{"n_layer": 10, "d_model": 256, "n_head": 8, "n_kv_head": 1, "head_dim": 32, "d_mlp": 1024, "vocab_size": 1063, "activation": "squared_relu", "norm": "rmsnorm", "norm_place": "pre", "norm_eps": 1e-05, "positions": "rope", "rope_base": 10000.0, "rope_fraction": 0.5, "qk_norm": true, "attn_scale": 0.177, "bias": "all", "tie_embeddings": "early", "parallel_block": false, "extras": ["exclusive self-attention", "attention sinks", "value embeddings", "hashed n-gram embeddings", "an embedding shortcut", "learned residual scales", "skips across layers", "capped logits"], "init": "uniform", "init_std_qkv": 0.0418, "init_std_o": 0.0, "init_std_up": 0.0418, "init_std_down": 0.0, "optimizer": "muon_variant", "lr": 0.00983, "beta1": 0.95, "weight_decay": 0.017, "lr_head": 0.00881, "warmup_steps": 0, "schedule": "wsd", "decay_fraction": 0.646, "decay_shape": "linear", "final_lr_fraction": 0.0, "batch_tokens": 16384, "seq_len": 512, "doc_mask": true, "train_tokens": 151400000, "steps": 9241, "dataset": "wikipedia_en"}
Each number is 128 + 32 x the weight over its row's rms, rounded and kept within 0 to 255. Layers, rows and columns count from 0. The size above them is the row's rms in percent of the matrix's.

# layer 2 attention output (transposed), 256x256, rms 0.173, rows 11-13,43-45,75-77,107-109,138-140,170-172,202-204,234-236, columns 0-255
size [ 98  88  98 105  96  96 105 101 101 103 106 104  96  86  85  98 103  95 107 102  97 101  93 100]
[[127 153 128 168 127 204 106  99 133  96 151 130 100 140 159 116 196 113 191 137 141 141 182 131 119 166 169 134 116 167 129 155 112 147 139  59 135 118 158 172 121  77 171 128 117 138 120 240  65 152  95 111 113  77  97  99 108 161 123  64 135 174 136 138 135 183 143 106 103 165 141 128 170 128 126 153 118 172 125 176 168 192  92 159 164 150 107 123 148  88 113 107 100 104 136 138 173 131 193 125 103 139 109  58 131  91 132 105  97 146  82  97 103 126 140  98 181 122  75 124  85 128 133  96  92 172 141  88  62  80  66 135 166  96 141 142 129  86 177 168 155 178  91 131 123 144 164 114 140 186 104 119 130 130 132 143  85 122 149 138 116 114  65 195 169 113 130 148 181 134 100 121 104 133 137 147 120 189 119 140 130 169 198 127 129 106 134  93 129 139 121 164 121 168 159 100  83 137 108 128 136 159 116 146 111 105 113 147 109 118 137 125  99 113 167 120 107 132 153 196 117 142 159  99 137 165  92  98 134 135 132 132 127  78 164 209 105 115  79 166  61 121 107 117 119  66 196 102 157  96 149 100 123 167 191  75]
 [ 91 182 144 109 113  83 150 140 159 123 161 163 166 177 183 104  95 119 151 107 123 110 101 156 100 123  92 117 150 151 153 144  43 143 162 114 104 116 127 120 162 157 155 105 166 111 129 161 113 174 103 156 141 131 103 142 132 163 136 177 134 142 134 133 133  80 163 134  87  97  82 115 141 181 117 149 140 139 136 157 168 166 138  70 117  91 146 158 130 127 145 151  75 145 105 115 134 180 130 216 161 139  99  72 130  74 200  98  86  47  93 104 197 108 127 164 180 174  92 193 120  89 144 124 140 207 163 148 108 167 164 167 131 147 146 133 216 109 179 133 118  63 110  83 132 149 118 144 113 120 135 151 142 118  89  77 191 148 102 115 174 127 194 132 114 135 122 117 151  83 128  77 125 142 165  83 177  81 174 158  78  87 152 156 110 159 193 183 159 158 212 168 120 135  76 132 129 106 101 110  82 143 136 138  85 163 118 183 129 118 117 132 124 110 130 171  68 146 127 106  77 162 107  87 124 126  94 109 171 168  98 125 124 107 114 129 102 123  99 134 128 148 126 146 149 154 145 145 100 111 128 147 160 100 156 139]
 [140 115 178 147 147 133 160 110  92 139 115 131  95  98 144 107  38 135 153  93 110 139 137 122 198  83 113  79 135 127 147 115 136 106  75 147 132 135 162 115 101 171 102 144 186 119  77 118 136 125 163  82  67 100 122 193  80  86 150 160 128  94 153 157 158 159 127 132 174 152  90  96 132  69 119 118 115 123 150 114  70 140  97 140 138 104 167 156 157 151 124 108 115 157 158 108 164 157 148 109 136 158 118 140 106 145 143 102 132 184 105 112 103 135 105 106  54 157 148 136 163  76  77  63 106 156 109  87  75 161  87  81 171 144 120 127  65 155 128 134 123 148 118 130 125 139  99 139 115 189 120 112 152 142  83 170 116  67  78 167 103 168 184 168 149 141 117 165 134  66 192 181 145 154  44 136 191 140 118 132 121 106  77 154 123 131 115 124 127 143 154 119 120  95  50 162 125 186 111 136 144 124 132 185 151 113 160 101 130 143  85  99  95  85 162 111 104 103 200 134  88 112 142  84 177 122 183 135 106 148 151 136 114 156  93 199  49 105 157 130 147 164 147 117 128 160 122 106 145 154  69 189 105 138 158 125]
 [124 149 118 107 125  92 116 108  70 148 126 126 138 113 135 177 142 151 118 162 107 135 153 127 157 137 113 117 125  87  80 146 161 150  83 101 103 120 141 160 187 141 141  90 116 168  98  84 144 136 125 165 155 101 183 123 121  32 129 122 133 191 140  96 135 142 136  74 129 143 106 120 135  79 155 117 123 163 149 134  97 124 143 150  93  90  78 141  81 162  70  94 129 164 124 140 134 121 120 188  79 142 148  93 116 134  83 133 109 138 150 131 135 143 214 126 121 109 101 157 136 156 143  93 104 128  94 155  78 104 180 111  77 129 168 175 150 106 141 153 102  89 105 166 165 122 155  78 125 134 122 133 154 140 137 187 159 115 148 141  95 152 128 171  85 112 113 130 109 124 154 135 144 150 153 166  84 136  99 182  90  66 118 150  82 166  89 155  75  86 164 199 114 169 121 219 188 158 110 126 140 120 141 127 154 168 150 158 132 118 197 101 166  95  69 165 123 103 164  97 136 106  66 139  87 168 113 157 138 156 153 188 155 136 157 145 142 149 108  45 139  66  84 152 160  45 125 211  84  90 102 168 107  78 109 108]
 [164 136  82  99 133 198 123 173 135 114  53 199 149  61 103  85 191  68 125 110 118 140 117 178 205  88 114 128 180 124 137  99 136 123 101 168 124  91  92 137  99 120 133 127 129 196 169 166  91 111 139 144 117 173 125  80 117 145 130 110  78 140  99 101 142 134 113 109 142 172 147 110 128 146 101 123 140 104 149 153  83  91  81 129 151 152  31 127 118 108 147 131  93 123 129 111 158 127 132 115 185 158 111 127 114 183  83 111 109 130 127 164 132 117  46 133 117 122  94 120  67  89 114 198 145 118 159 127 144 113 120  73 161 143 164 134  99 103  85  88 105 177 121  85 123 150 131 113 217 158 147 174 172  56 131  84 107 153 159  61  93 149  95  96 123 145 162 109  97 137 148 107 141 150 130 160 150 132 131  97 102  93 147 123 130 124 120 161 125 143 115 159  99 110  94 126  73 147 110 157 137 167 141 100 115 138 138 193 138 190 140 110 135 146 162 125 148  51  60 158 175 159 121 130  89 112 122 120 176  97 149 108  89 151 104 110  50 101 123 121 137  98 125  63 168 147 144  86 150 159  67 100 146 116 172 144]
 [115 182  96  67 155 153 151 110 142 142 120 119 153  81 129 168 142 133 135 142 127 142 147  90  89 123 103 165 151  54 156 121  84 129 138 119  96  75  94  28 132  58 168 150  70 144 129 135 124 182 121  84 162 137 116 196 142 174 112 138 151 127 116 102 110 101 129 125 160 119  96 104  93 108 148 106 161 141  31 128 151 100 154 128 153 137 107 120 107 148 113 114 131  95 110 157 174  63  99  93  76 164  84 150 137 137 109 144  96 106 140 134 129 115 160 179 130 173 116 166 114 172 139 150 140 128 168  85 122 130 138 143 156 151  63 100 148  95 147 124 100 176 121 132 172 160 129 134 100 138 122 175 138 169 111  97 149 150 185 102 116 138   1 148 151 149 171 121 179  98 115 103 122 132 173 123 108 166 122 151 114  99 149 109 159 114 122 159 198 120  65 123  82  81 122  71 151 141 152 124 128 115 160 122 113 191 167 103 220 151 164 141 124 129 114 111 145 165 162 155 146  97 123 184 167 109  63 150 165  95 168 171 113  83 134 145 129 117 125 128 167 120 164 151 134 116 162 146 119 126 222 129 105 157  71 150]
 [108 159 120  86 103  73 147 117 135 129 178 178 141 135  84 154 123 159 115  87 150 138 118 136 149 112 162  86 111  98  75 165 138  81  47 193 136 185 197 125 143  87 198 144  94 102 132 167 164 131 159  70 136 168 107 121 133 102 128 130 193 146 141 145  90  99 133 143  67 150 139 152  82 151 126 155 177 128 112 137  70 160 138 114 192 158  79  76  86 178 162 121 135 125 111  98 100  70 118  88 150 132 145 129 116 162 116 127 154 159 161  79 103 121 138 107 109 176 127 119 171  87 184 152 120  89  90 135 103 157 146 116 121 121  72 133  74 136 203 141 125 108 163 177 166 113  97 109 195  62 134 120 129 130 129 135 125 142 128  55  95  89 138 160 137 103 120  90 146 148 142 129  94  91 125 138 114  90 162 199  78 144 175 120 176 123 164  71  63  67 163 139 131 123 167 106 158 125 116 119 154 127 140 105 128  94 134 139 136 142 107  90  94 130  34  94  93 105 119 167  86 133 124 146 120 164  61 156 136 151 141 142 151 171 139 182 128  93  77 142 147 156 151  91 119 138  89 134 129  62 113 144 152 124 127 159]
 [118 158  84 112 121 123  75 193  63 129 138 141 155 107 141 103 135 117 129 175 130  29 126 123 117 143 206 124 103 180 114 136 172 170 157 136  81 127 135 103 137 125 149 170  60 116 142 111 106 106 160 176 130 131 132 140  81 133 104 141 113 136 110 103 141  89 129 133 149 158 186  89 157 138 128 146 116 141 107 118 213 118 130 136 143 147 119 166  87 167 119 123  88 138 140  73 124 112 115 114 177 179 124  88 110  47 143 212 179 125 215 107 181 117 118 194 179  80 172 173 110 128 152 106 109 130 168  90  98 162 102 196 117  80 130  90 178 113  72 187 104 137 135 105 126 165 114  94 147  94 103 174 150 170  91  88 111 116 142 162 148 105 107  84 123  80 156 116 139 127 144 139 106 126 159 112 109 176 122  58 163 123 104 126 114 162 117 124 165 125 108 126 143 142 120 144 122 147 125 146  85 170 103 140  93  84 116 124 146 123 171 144 130 111  77 128  64  98 165  22 114 103 161 177 111 100 131 197 118 146 131 113 119 155 143 153 101 161 101  59  92 120 110 105 136 121 132 155 107 105  95 133  93  87  89 142]
 [129 130 132 157 155 122 139 141 146  90 113 125 110  55 117 147 140 146  99 168 127  74 106 113 137 112 141 153  81 108 175 110  75 144 109 141 151  73 156 128  99 162 102  81 161 138 137 200 105 163  94 103 152 139  81 111 158 122 167 189  94 169 172 108 181 119 123 140 156 133 184 182  98 147 171 145 145 131 142 139  98 117  95 131 113 130 133 126 156 116 117  48 177 111 191 213 154  88 155 126 180 122 104 135  69 137  63 128 214 147 116  85 191 132 148 121 116 146 129 121 148 131 176 119 110  85 178 122  99  97 121 126 123  59 152 146 148 110 166 158 116 187 166 161 111  50  67  83 142 114 143 142 129  71  98 114 127 111 109  91 136 115 130 138 159  90  95 124 110 105 147 170 134 140 114  99 106  96  90  64 159  98 109 116  97 172 151 131 157 136  79 109 131 161  92 192 201 158  94 143 120 108  89 139 139  80 189 122 104  98 135  81 181 118 110 137 151 119 122 126  90  70 139  95 161 124  90 146 113 129 170 132  52 101 113 141  68 125 128 130 116 127 140 151 105 164  88 150  90 132 111  95 167 172  61 131]
 [147 171  63  50 154  99  96 136 164 157 100 133 125 105 143 142 147 152  95 147 122 133 122 131 127  90 105 169  74  89  92 160 116 134 137 173 130  73  82 133 159 106 107  66  72 167 111 164 122 111 218 167 157 125 137 132 161  99  91 138  69 150  67 173 158 108  70 173 126 135 192 100 158 107  90 111 114 131 139 198 129  63 130 120  96 148 111  85 108 133 144 129 175 160 145 134 113 151  84 149 131 127 103 123 104  99 146 125 154 132 134 139 118 149 171 149  95  43 128  91 192  69 191 134 153 135 156 174 126 128 125 155 162 157 144 155 138 148 174  82  37 144 159 137 131 124 101 146 127 135 154 166 136 128 159 102 133 202 188 105 120 137 137 104 187 104 129 110 161 176  81 113 115 111 120  71 103 142 123 148  55 124 158  84 141  98 117  91 153 129 156 131 120 142 145 138 174  78 117 141 119 142  92 143 164 104 124 164 183 119  85  98 156  64 122 117 119 140 145 144 136  87  95 153 155 107 143 106 148 124 112 147 150  46 151  76 118  81 130 173 160 128  92  88 176 110 142 150 123 110 159  77 177 117 125 183]
 [173 124 135 189  64 105 170 166  97 139 152 139 136 141 135  95 198 131 117 109 135 160 105 104  97 154 117 142 124 169 146  81 142 207 127 124  67 103 101 113 122  96 127 118 118 117 143 128 141 148 125 164  75 159 165 127 124  30 191 138  55  74 185  95 156 107 118 146 139 117 111 173 105 174 107 114 161 104 111 156 147 148 157 123  93 156 127 143 147 146 135  96  88 129 179 100 125 119 168 143 108 125 103 121  69 158 113  70 103 100 125 100 174 124 130  90  89 147 156 130 122 121  91 146 183 148 118 104 104 194  74 135 130 165 136 210 116  87 136  87 101 132 164 107 119 106 138 130  95 114 188 127 188 184 166  97 122 150 115 108 118 107 150 111  74 154  92 149 149 199 113 114 130 159  88 133  58 153 111  99 130 156 158 145 123  83 114 107 123  95  85  65 121 115 133 105  78 108 157 114 158 136 149 170 163  97 109  65 174  91 108 160 157 106 143 140 129  39 147 150 151 132 137 121 115  65 159 130 142 103  88 197 105 153 147 129  95 194 118  94 108 141 174  74 175 130  81  61 126 100 113 114 154 148 117 118]
 [134 148 117  76 124 130 141 183  58 132 202 135  96 160 139 159 162 189 168 117 173 141 113 181 129  94 151 152  91 106 135  80 155 140 130 174 176 148 135 163  94 134 122 151 144 123 184 141 157  95 165  47 160 132  96 156 111  92 109 194 134 168 188  87 154 160 124 128 119  65  99 130 172 151 107 195 190 133 184 153 112 187 163 157 142 124 145 134  93 135 115 198 101 163 166  48  83 118 132 163  80 104 148 151 114 107 186 169 128 184  56 123 125 174  77  84  87  57 108 159 112  58 138 109 100  69 139 173 132  94 132 130 155 116 149 128 151 166 133 107 139 168 133 135 134 138 140 107 129 125  77 144  94 115  98  51 106 131 127 153 119 140  94 181  92 165 145 192 117  88 158 146 204 128 116 146 161  83 157 120 139 103 126 137 100 137 183 128 126 126 186 140 150 160 128 126 152 105  77 148 150 150 122 107 138  75 112 150 118 169 103 152  96 165 141 121 123 125 110 134 150 144 152 128 168 173  95 163 127 120 126 139 126 139 104 119 136 111  93 130 142  97 150 136 126 111 113 126  82  96 165 150  65 113  77 146]
 [140 127 111  89 157 109 179 173 130 132  99 112 104 174 125 110 109 126 186 120 128 178 128  99  58 137 150 120 136 120 179 143 103  90 160 131 124 178 166 113 168 135 113 141 157 108 123  58 173 130  76 127 121 121 126 165 169 238 133  83 127 114 126 126 102  87 133 151 174 102  98 173  90 141 100 131 122  92 110 135 181 160 149  41 150 146 112 178 163 147 119 170 152 152 123 106  94  88  90 147 139 111 163 122 130 107  86 179 129 183  71 155 113 120 121  69 155  59 167 186 126 180 107 183  86 143  93 162 173 122 104  96 109 144 115 157  80 152 193 138 138 141  76 109 168 146 115 134 145 177 148 157 137 108  92 112 118 122 121 139 109 192 156  70 161 140 118 109 136 156 202 131  85 138 150 145 168 121 177 102 110 170 160 113 102 117 152  60 149 173 108  84  82  91 120 132 146 115 124  79 192 134 108 128  95  74 116  97 172  99  99 103 103 148 161 167  86 183 131  98 147 109  99 115 146  88 104 138 110 164 141 101 167 216 155 165 125 132  95  96 133 119 127 147 119 130 100 161  93 101 108 168 142 130  90 144]
 [168  88  90  81 157  90 126  86 132 107 113 141 163 127 140 113 162 135  78  98 143 114 120 154 142 179 102 128 150  61 126 118 101 122 129 137 152 104 166 100  98  96 173 119 111 103 120 136 144 136  97 165 125 128 146  94  94 150 143 120  95 122 123 213 143 112 150 130 127  67 127 137 150 126 105 152  97 147 117 104  63 139 123 105 101 141 137 126 134 148 106  90 137  82 143  77 111 120 118  94 101  98 101 148 133 115 100 131 131 144 115 184 122 151 189  95  48 120 204 139 134 174 188 163  92  75 141 128 122 143 135 151 148  87  74 109 147  76 114 146 133 147 111 110 126 149 122 126 145 149 127  64 108 168 159 158 172 182 126 149 157 103 124 155 136  86 123 177 212  68 200 161 146 125 125  89 135 182 145 108 137 149 108 115  98 132 147 106 115 167 166 163 125 131  90 107 112 109  78  71 115  70 122 147  89 232 101 133 134 156 118  95 204 184 102 105 133 166  68 150 126  92 123  78 154  95  87 141 127 130 226  62 130 165 136 168 181 140 117 133 154 102 122 130 116 162  85 160 192 115  78 127 135  96  56 148]
 [ 97  97 139  71 133 184  87 178 113 187 150 148 146 114 137 139 141 132 138 154 121 129 149  71 107 116 149  86  47 185 106  50 140  97 142 136 148 120 122 185  88  64 103 131 169 132 160  66 128 153 107 131 172 158 114 141 144 170 114  98 133  40 138 177 159 175 120 181 122 157 131 139  93  70  94 100 134 185 101 153 103 165  92 131 139 134 149 147  86  90 117 143 168  93 144 139 106 171 165  97 114  56 129 153 107 129 101 116 166 103 128  88  65 154 172 130 147  62 123 101 147 106 126 129 105 171 155 143 120  97 123  84 104  98 112 134 149 138 151 189  92 147 115 118 150 123 141 117 118  50 167 120 160 155 144 113 146 101 123 170 124 156  98 174 158 131 131 156 134 108 132  61  61 157 158  98  95 128 156 199 112 155 167 121 105 137 112 144 147 117 115 142 132 144 141 134 113 156 125 167 117 105 132 176 159  93 154 127 133 183 125  92  79 150 137  48 152 198 184 164 102 154 149 102 115 115  96 156 174 178 134 124 113 132  98 150 112  92 135 136  96 201  73 104 121  77  98  98 144 161 107  98 174 177  84 150]
 [135 134 131 123 121 148 140 139 137 121 109 139 119  93 116 119 136 144  66 105 157 100 111 152  56 117 120 173 133 159  98 113  78 124 134 129 149  54  97  78  98 115  95  97 113 133 138 190 123 148 189 131  82 208 142 138 161 132 136 173 142 132  87 104 120 120 140 138 151 122 122 140 106 106 109 158 165  87 148 158 146 138  67  69 150  76  71 113 134 156 179 140 127 107 141 139 137 151 116 154 118 117  85 182 121 169 126 101 157  44 142 220 221 163 148 102 145 144 183 131 101  58 112 170 174 117 115 169 125 173 130 132 141 192 114 127  76 203  50 110 117 159 112  61 136  74 100 135 105  76 143  98  76 115  76 144 100 113 163 152 159  85 106  94 107 113 133 101 118 133 160 123 170 124 102 139 127 128 118  90 108 138 196 140 134 117  97 143 106 105 153 107 232 138 107 139 165 123  55 103 140 108 135 121 130 150 163 174 132  98 112 194 174 142 181 111 162 128 105 109  84  93  60 150 143 116 141 149  93 124 168 149 118 128 115  85 110 145 165 131 158 136 167 111 121 170 119 122 113 147 163  78 118 141 105 143]
 [170  90 141 126 114  93 118 190 164  98  97 122 151  82 122 138  96 157 127  95 127 119 132  96 125 131 113 160 103 123 108 214 174  62 173 107 119 163 151 177 135 132 138  91 140 186 115  93 147 159 111 159 144 115 153  97 109 156  98 118  75 146  93 212 111 167  70  98 124 126 102 110 174 116 169  87 176 145 114  87 172 141 135 123 114 131 110 166 117 175  94 135 152 124 108  92  78 172 108 168 152  84 112 108 141  84 179 150 110 111  75  66 172 119 111 164 165 157  91 111 121 170 117  61  87 158 120 109  84 118 138 117 109 133 166 110 202 145 101 141  88 114  98 145 120 121 125 155 114 173  82 127 148 115 182 152 102 164 179 146 128 112 145  76 145 216 161 213 136 180 101 124 130 148 110 174 142 187 195 151 137 142 126 103 128 159 137 116 140 100 110 165  86  72 121 161 116 190  99 179 116 128 186 130 111 163  97 126 120 178 149  25 109  77 126 161 105 143 147 127  86 112 109 111  77 146 173 123 147 170 130 183 123  93 109 158 105 122 125 139 143 150 164 140 146 119 128 137 107 181 108 136 147 114 149 159]
 [144 140 194 135  78 103 134  99 127 144 128  77 132 176 170 155  98 110 111 107 178 169 108 137 158 160 163  87 114 117 165 169  94 122 122 153 145 138  78 144 127 101 152  74 165 117 133 144  74 121  81 125 102 108  87  87  83 134  96 165 135 126  59 113 132 122 147 117 101 116 135 107 122 162  99  65  41 144 202 112 109 153 163 132 169  80 139 112 111 157 157 144 125 143 151 132  74  89 132 132 102  95 219 105 124 149 124 187  86 145 151  90 131 108 146 135 148 164 139 149 111 129  76 172 126 111 133 149 166 131 103 139 120 119  63 121 129 192 124  71 168  61 160 156  94 168 135 147 123 121 126 133 172 159 122 174  95 141 166 175  50 125 147 158 123 136 156  97 156 113 170 147 105 157 164 154 161 116 136 152 132 152  87 149 105  91  91 109  68 136  57 121 121 167 152 149 138 167 145 128 173 123  86 165 152 117 107 166 133 164 108 109  92  89 152 121  68 106 150 177 171 125 106 130 120  94 124  98 162 129 135 111 147 126 113 152 143 139 115  76  77  86 157 110 208 163  87 103 220 160 200 157 153 150 179 149]
 [102 132 142 105 124 140 141  92 136 169 151  78 171 140 155 113 145 168 161 168 175 119 110 112 132  90 108  78 148  92 175 166  73 195 142 130 121 152 186  97  65 170 112 115 110 149 120 110 155 104  73  79  99  96 120 133 140 166 147 154 106 148  84 166 107  77 167 104 148 166 104 178  94 200  95 133  90 126  91 130 112 155 104 122 176  84 106 124 146 142 192 162 145  76 158  81 118  82 102 154 142 127 111  81  86 157 127 112 150 132 148 160  86 114 119  94 109 133  44  93 150 126 115 126 131 137 135  90 122  91 185 167 128 107  85 152 166 199 139  98  84 138  75 173 127 149 182  68 129 114 136 143 104  92 127  46 168 129  92 166 145 177 149 129 151 116 154 143 131 119  62  88 121 132 161 112 130 112 185 162 156  97 173 151  99  88 126 133 120 117 115 111 115 124 105 131 207  77 140 105 109 166 140 172 104 140 148  88 130 109  92 124  70 112  97 114 119  80  74 115 144 163 129 114 126 210 132 102 168 176  99  59 127  86 196 114 105 144 117 125 116  84 135 163 195 137 123 150 136  94 110 106 120  85 118 140]
 [156 130 144 196 108 118 170  72 163 126 163 161  80 118 102 153 107  89 134 166 138 113 106  87  68 173 140 155 112 147  87 130 124 168 108 195 108 143  93 127 140 170 174  88 119 108 106 136 109 110 117 146 110 120 124 229 174 118 106 164 143 135 133  91 144 156 109 133 120 150 133 154 122  97 140 136 186 174 117 123 127 118 101  97 114 126 141 129 139 118  87 127 152 153 170  96 139 175 138  69  94 207  83 156 115  93 162 150 160 176 153 113  93 140 174  91 148 140 116 155  69 127 171 108 177 162 168  87 172 100 102 125 102  80 102 123 105  99  98 117 120 115 190 165  96 146 129 141  66 134 110 151 153 108  97 131 161 141 159 122 174 166 141 126  90 126 130  90 123 167  74 112 164 149 162 140 157  92 106 168 117 120 142 114 143 131 158 219 120 157 137  85 199 118 105  87  82 118 111 127  92 156 113 134 109 140 104  63  62 158 136  75 165 160 108 144 101 139 159  46 185 127 162 102 182 103 139 111 172  60  88 161 154  99 128 120 185 124  70 117 167 116 127 116 113 149  79  98 157  62 181 128 124 162 162 117]
 [103 135  55 182 174 126 122 117 175 145 141  75  75 136 171 107 163 119  78 162 100 111 105 160 167 157  70 134  78 148 160  79  60 142 150 139 111 104 191 144 119 126 125 152 160 157 120 153 145 113 167 124 132  88 107  86 114  63 168  99  98  65 123 137 108 131 180 125 130 124 156 112 111 155 129 107 142  96  85 139 130 156 159 143 134 167 153 154 141  90 113  27  70 140 152 206 154 170 169 138 157 123 109 140  52 114 156  84 135 124 118  74 158 135 114 151 133 113 169  91 115 141 119  92 136  77 137 111 155  78 175  96  95 136  74 120 125  99 160 126 151 177 144 111 103 106 205 118 136 115 177 108 121 135 150 193 121  55 119 135 148 155 101 128 163 147 121 188 100  80 116 140  98 139  93 102 108  69 119 114 145  92 134 103  98  84 104 142 146 153 151 119  96 130 101 191 118 142 173 116  79  75 117 169 172  72 124 144 123  93 137  79 100 117 104  76 129 176 151 122 103  91 157 110  89 153  90 111 131 163 130 127 122 130  96 143 141  55 138 137 167 165 133 141  48 110 150 153 142  84 126 113 193 134 153 127]
 [102 136 153 171 128 143 137 131  58 190 114 166  99 100  78 167  93  89  92 117  67 154  89 103 108 139 117 134  95 175 182 109 216 130 125 123  95 105  86  69  89 159 130 195 164  70 149 112 139 125 146  79 100 123  77 129 153  56 168 154  77 130 125 136 134 168  76 121 165  67 114 130  70 117 146 104 176 127 110  72 120 109 122 133  82 135 138 165 109 169 135 148 182  79 144 111 174 100  96  85 116 156 189 130 173 152 122  95 157 148 110 184 125 115 153 160  99  71 129  99 152 138 106 137 139 110 135 136 164 112 124 148 133 147 153 120 170 166 117 118 150 115 188 130 102 125 144 181 160 118 136 126  94 121 156  97 142 142 121 105 142  65 146 157 173 117 105 120  96 157 136 102 118 143 106 130  86  78  79 111 166 109 108 131 125 127 129 121  68 109 137 111 154 171 126 142 148  73  85 117 166 115 113  83 190 116  71  66  56 130 153 194  74 159 164 137 139 104 129 134 159 114 163 147 182 162 172 110  93  63 113  96 154  97  95 149 118 120  82 119 103 154 126 133 141 113 101 109 128  94 200 107  96 154 104 190]
 [114 142 178 117 119 179 126 123 107 118 111 146 174 165  89 159 110 138 192 138 153 131 133 143 156 151 172 141 133 128 154 119 131 150 131  81 102  86 175 180 140 121  46 158 129 116 133 205  89 121 106  76 110 206 152 170  83 154 132  90 149 122  76 126 148  79  88 178  99  97 123 122  54 137 126 151 164 102 149 102 103 146 188 169 108 118 108 158 133  93 126 129 155 138 121 140 187 142  60 120 142 129 134 134 130 175 126 197 147  64 109 128 116 109  92 162 113 136 126 109 104 132  96 148 137 136 140 147 156  91 123 138  97 114  40  93  99 104 145 166 183 129 169  96 117 106 131 129 121 100 181 132 143 159  94 157 162 130  79 204 116 114 101 169  98 123 180 149 144  98  87 174 106 140  92 182  80 172 108 123  99 102  74 122 129 143 124 121 136 155  94 174  90 186 145  95  89 123 170 131  89 159 149 137 167 114 147 102 146 146 107 122 126 141 122 129 190 158 163 159  86 136  99 159 103  97 148 218 190 108  83 108 108 156 149 146 158  98 134 111  80 142 134  72 185 153 174 138  76 193 178 153 123 103 164 118]
 [122 177 125 110 155 107 132 176 104 138  86 106  89 158 113 169  88 137 116  96 147 144 125 134 154  55 156 163 170 165 137  77 114 110 112  73 107 197  49 141 120 139 155 105 129 136 138 153 134 127 112  75 117 121 136 137 165 135 114  63 114 184 119 105 160 169 142 121 216 130 144 144 184  97  86  96 111  76 162 175 127  62 103 134 141 135 109  40 194 113 135 180 106 148  85 107 101 103 147 159 101 106  83 173 157 110 160 111 130 141 130 196 183  92 121 177 121 123 107 152  74 209  64  91 135  99 172 114 150 163 157 151 172 123 156 157 146 137 139 101 110 139 168 117 125 141 165 157  93 104 113 147  71  58  95 158 135 133 105 153 145  68 150 161  83  90  89  97 122 129 134  96  79 125 140 111 105  68  92  75 152 115  90 126  60 137 128  77 133  99 127 106 130  92  91 112 145 125 113 175 155 199 100 159 109 122 129  96 137 137 144  75 131  90  86 115 164 132 115 153 136 105 113 128 107 140 120  61  92  86 139 120  84 106 133 110 122 155 145 199 135 107 126 118 107 122 141  99  80 124  98 174 128 121 118 166]]
# layer 2 attention value, 32x256, rms 0.195, rows 11-13, columns 0-255
size [100 102 102]
[[132  87  49 143 116 145 120 106 116  81 146 118 143 147 125 177 111 135 150 118 172 103 113 131 131 220 109 167 118 126 134  89 109 147  86 162  95 203 166 190 123 165 139 105  99  88 156 136 105 162 158 145 147  83 167 145 108 186 162 153 150 164 174 132  76 131 141 142 130 131 146 176 105 146 130 143  80 152 107 166 112 149 171  83 121 146  82 143 134 153 124 147 112 140  72 183 139 114 155 124  72 145  99 126 135 154 177 144 116 119 125  87  77 149 156  92  88 111 135 108 110 119 179 142 108 122 104 143 131 118 139 106 129  93 103 107 133 121 118 113 108  62 190 166 157 179  56 121 109 145 113 128 138 172  95 149 145 121 170  63 117 143 142 131 103 114 126 102 185 141 102 154 206 147 136  77 103 158  73 171 127 120 153 201 151 181 141 152  84  99 152 161 128 141 150 106 136 128 118  53  94  57 150 112 115 145 122 121  95 185 197  65 147 137  80  92 132 106 119 125 138 126 115  40 177  94 140  71 106  98 114 148 114  71 121 182 139 128 125 115 165 126 153  84 163  62 131  98 177 104 156 184 143  96 152 118]
 [114 150 114 106 126 179  46 195 100 150  81 171 124  86 166 124 144  97 104 130  94 111 113 170 120 150 156 160  72 184 150  48  65 142 197 159 137  90 117 158 124 164 117 140 154 132 183 124  79  92 161 162  70 151 120 138 161 122  99 122 102  76 111 124  90 102 109 172  91 157 135 149 148 123  82  93 115 152 121 122 158 121 117 134 141 123 118 153 130 103 185  89 124 152 132 146 143 145 124 147 116 126  72 141 108 105 212 135 130 111 117 127 172 151 116 206 121 111  79 102 100 155 166 103 116 105 124  93 132  64 160 130 109  86 126  73  90 112 156 232 100 108 114  70  82 170 101 128 186  92 119 158 142 102 165 103 112 101 119 127 114 112 148 104 179  76 118 161 174  77 174 152  99 106 132 137 196  85 127  82 136 122 116  79  95 119  95 104 107 169 115 147 118 109  76 136 105 157 148 160  94  79 134 113 167 139 143 172 171 150 148  69 106  80 160  94 113 138 102 130 162 135 137 146 146  88 101 142 122 153 137 149  97 178 138  90  85 150  57 128  82 139 104  75 171 103 172 127 118 110 122  93  93 123 113 101]
 [167 134 109 130 122 119 184 128 116 144 136 118 107 148 130 206 181 142 149 177 151 119 144  61  83 186 148 122 121 154 107  94  64  45  43 128 145 104 166 123 105 115 177 102 153 104 144  86 189 177 117  98 163 136 178 150 146 163 191  44 159 113 127  97  64 113 138 143 194 150 176 140  77 133 119 116 168 127  97 130 103  82 151 124 159  98 184 110 131 123 132  75 149  60 138 130 180 131  97 133 103 174 138 126 110 196 141 168 115 113 133 145 154 137 138  87 101 116 159 134 162 135 147 108 157  95 154  95 125 132 144 137 137 138 153 109 107 126 140 142 122 166 117 141 163  70 112 101 154 141 125 109 136 131 160  57 134 177 162  96 173  95 134 147 144  83 109 115 148 192 110  93 147  74  97 164 141 189  93 121 120 110 146 126  94  71 103 165 138 107 113 135 152  90 121  49 158 104 175 112 144 163 128 120 104  95  94 123 100 157 119  84 141 164  86 148 142  90  93 105  53 112  93 138 151 168 122 130 144 131 127 106 100 142 139  78 123 136  93  79 137 133 145 170 203 186 121 173 102 150 166 180 122  88 120 104]]